Part of a small language model's weights.
Size: 23 layers, width 96, 3 heads of 32, MLP 256 SwiGLU, vocabulary 2048, 2.95M parameters.
Architecture: RMSNorm after each block, no biases in attention or MLP, untied embeddings, normalized queries and keys.
Training: a variant of Adam for these matrices, 3475 steps.
Each number is 500 + 25 x the weight over its row's rms, rounded and kept within 0 to 999. Layers, rows and columns count from 0. Numbers have three digits each. The size before them is the row's rms in percent of the matrix's.

# layer 5 MLP up, 256x96, rms 0.0792, rows 47-56, columns 0-95
112:494513503491513538465506488476488539465541515520466509493522491508477476484523485464513531557523504531486511493475552520520529515496508482520484530517533489515494490506496496500498500557476537498521485510484457489511526491533454477511490528488469474461494558448536463513521499523526495450
091:498497460494508536522511500503494511497520455498459487499501510501507504501529498485480475532515532491476496488505437487511496446466482528537456492511467471519512512555475511510499518471514530522475490531512467472482492496520462505474480497471467557530565527490520523496501501446484493546
113:498478517544523488490473498518499531533456451507503500461484555473501497533503507460518514506551499519487454457491547507467490500504526483503506517537490506529521508516506522483472514493479512528498500486488540504502549517498508486492476524540544502503498519503491519555500576519530514535
096:510501504524499496513518491518506522486471482490486498512539506508467503447489492480518513484492538477520534466478509509463525440520473470501469485516522500521564506534492474507505518512480501485500497452488488515511454514517463535528408482495486527482469515450531514495465518475494483514
096:480496537456471483520536500473514521442496465491491494472512545489534502488527528565460509511556546558488528519497489537511492484505449517513507494519470525471478512473466506510511544492512494488506536513514503479515545515461497475479527517471473496510514486500504498491519483523504511470
094:504512483491470511538506484519517514506504519506564521480471490436506470518528579473505448513513506489513523492537503477497535506501493485479471470516488520543508497475510508505518497521541491457472462534557477525521530490481492506468510507510510499471473531473473471514524498474478481526
091:526488517515488481456463497528498525533446486487541522494493461485497502500473489517487470517557455549466496493519531511509495467490508472516511496535476531474518472500459546500464507518462483503506517506480502461553489498448471489533514504495493530507510494489496511486521485543443513481
108:468496535512527487464553493506482506456490528489480507498528514494496510499470508489522484485450538507523526493470521503511512484452512522494551466473543485555542506502529549476503510503458495522546513494499480509525471516457492489508500510545445538509465453510511501493481501512505507520
107:461537478513499508500490484485514530500525469491479498506462534422516497480530511444498495487453498504502532500515500543476491515478497461485533498488512446495517527530489466506513501480450487510517487508518483487510516511489496458463518529534475541481479452471456516495510490505526482547
099:449542528485507520504512465536502495493508494504485520441491484511530484518492496506521529497446498524513488475546558465495511503469517489507517502522470528519452471494534497464579514499483512481490503470465473521534518500528435516468515511485507516489509504490503498478489506492518486543
# layer 5 MLP down (transposed), 256x96, rms 0.071, rows 47-56, columns 0-95
140:490503495490504493471489495497522504447498509504471505497490497503505497498452495497504551492455511508500408509515503489512502580535500500507498503500503516501497516498507504492501522507498505486509459509490482494500496500505483512495504494501505518496510484435496486485504500498504590388
106:496500492560477510484457482507478518523515537461485482541494520509565506462519477487455508496464524507480488488525503496511544501480497527467536532513494531467476498478480547499501568518483494500494452482475473485505522504524472503500484490486490481451485462486502524505496486448497471483
106:523528517487514455470508522501480506477502511463545522493492547477508479497493530523509519526498510492522500534517495536494486516514504440495522475480519485530477521490469487468508516481513530487520511539490543488547461453462563516547491530510546466524475493484546474503515488518501520498
128:499482494518506509550503517504488485496494497504519525495500486490515500482564499517512494497528480476493565467520499486474488422467504503512485487524479475516519474510499469489491493482482510480513556495527520481499491504503497504505482476504495491495478534569495506510485495501516430600
084:550511517508493507513500459500469522535499497456470481491494480495459459502505484474475456549525495517425503497488488518543517517486541483511481514541525496470509516499580523508504509484471519507501490517501493512535473517455481494512531538480457528491545484506482497496487497489510473510
100:516516482468518460487477487471488500460462497487482508473469507481505494515467459513512522503494486525561517447482526500521534528513561511497539497505513507499540510503507475495499536514528494470506478514475453520479450533468471484511518521523473492460488487471504515533529453483493545478
087:498472485470462492497507545495485509535484448508494499503512538481473488518524503507511484481494511516492525513510534491508458461471516474495443504529511478453479510484496483555486513491484500508475523454502496463555501526526501539563485484528485518564501532518485486520542477503485485521
097:544435513452494481516470469476497495499500461481500479492498491502522461573511498512502474514525508519500517484517458512484524488532503495466507513502510495471473522505507455530513488528495492508466517549494513523555501483524523490489509540524445493554537492491516505519559497490490513518
110:477528517503495469495501518515496514455525452545442491503517505490508491512472477494503532484509472514500479515482517463555500508466522469488441528477505496465512503533525498537488457444485492525540497491506526482533509494545473498486526515530524535462461494506487499542526519502499533522
099:526510510544471502503518456500535465467502542477531501513503449465507495510466474480491530525463474494530514504513494523505478501519521553464469459545522507513511541511494473480469510516542506488542491476493479509473467490491517479499469486471512487430510506481537484489497506467523515469
# layer 5 MLP gate, 256x96, rms 0.0784, rows 48-56, columns 0-95
104:524513543536478513508505491471483525531494512533484527496463472475517500514462485470496510478472463532539521490513510516474421541528543492464503532482518501443492486494494533491534483523478516527526511499514495466499500452491515516542469494507545485481508488510523514475495502541501492462
104:495506524483504501512508493500485542462514523510494538540496471494498535500500508530486473533450523520509577485479513501513496508492482516519447498477510469488455511479499482521515508523515523514521493514529474515509427450495513515481520483524504501519540501513487492474506466545434480456
098:500525495549501487514485524497502485543465479505503521487496495481539501486492489524484478523556509497477488440484519481553488538476517482491546513517429508511547467508514497472524527445469490496472478476489524509491488482518502487472509525480489517517475516522485490504462479554466506461
096:494479481501557476504545491504482517479473495492515518484504521476475538496447456496490551491490470508489506466525503494495481536489483471515485525525486457494523500516493499537476533500446469540513512526489522474521508505523511505500470532512490479489464498491457466494556484523422509505
100:495476479510532573496510520480493496509445508483506495521478505493502519499499490488487491539505543503479553491518510447521485508498477497448523539492472513508539515526542508538493528476473504506471523515517518485449478490508534528494446512456507510481506547500541494495462477512516513536
091:515469520528499522465487483535471525499498498510495512553509460503503512500516518478503464531533500542477550491489552507485491450511537498502473529516471469475494515503501487519456515509472477531480519499520481472523488474506490503487493489507567576496510533491536515515494499530453491468
102:502510459516477544542480517478480476519486466537475523503420479498523518513505457490492532497530507523529501479495466472507456492505487495522517513518517470451508502501519488552514501513470530515450499526540503445497525455489498523489482528507495497513521540492504540508480485465477504492
108:472491520509508558540539521546500486480466499523488534453521517512496511500499509496485537490528518504524505441518483483487504495470470513505503507507482480490517489508549529514533500521507501524454448457497454464514471486499510477490460536509504494507511473463489549506461466536464510481
090:478516465500528462479495474478453534520502457477514522510519501495489514532523537485519478507513521494488565480511549456492498480464472476477527531505478494494538491492507508482507557524481538476487511489486467510474466481517499503532487468477490480433557500488518469534489508485513492500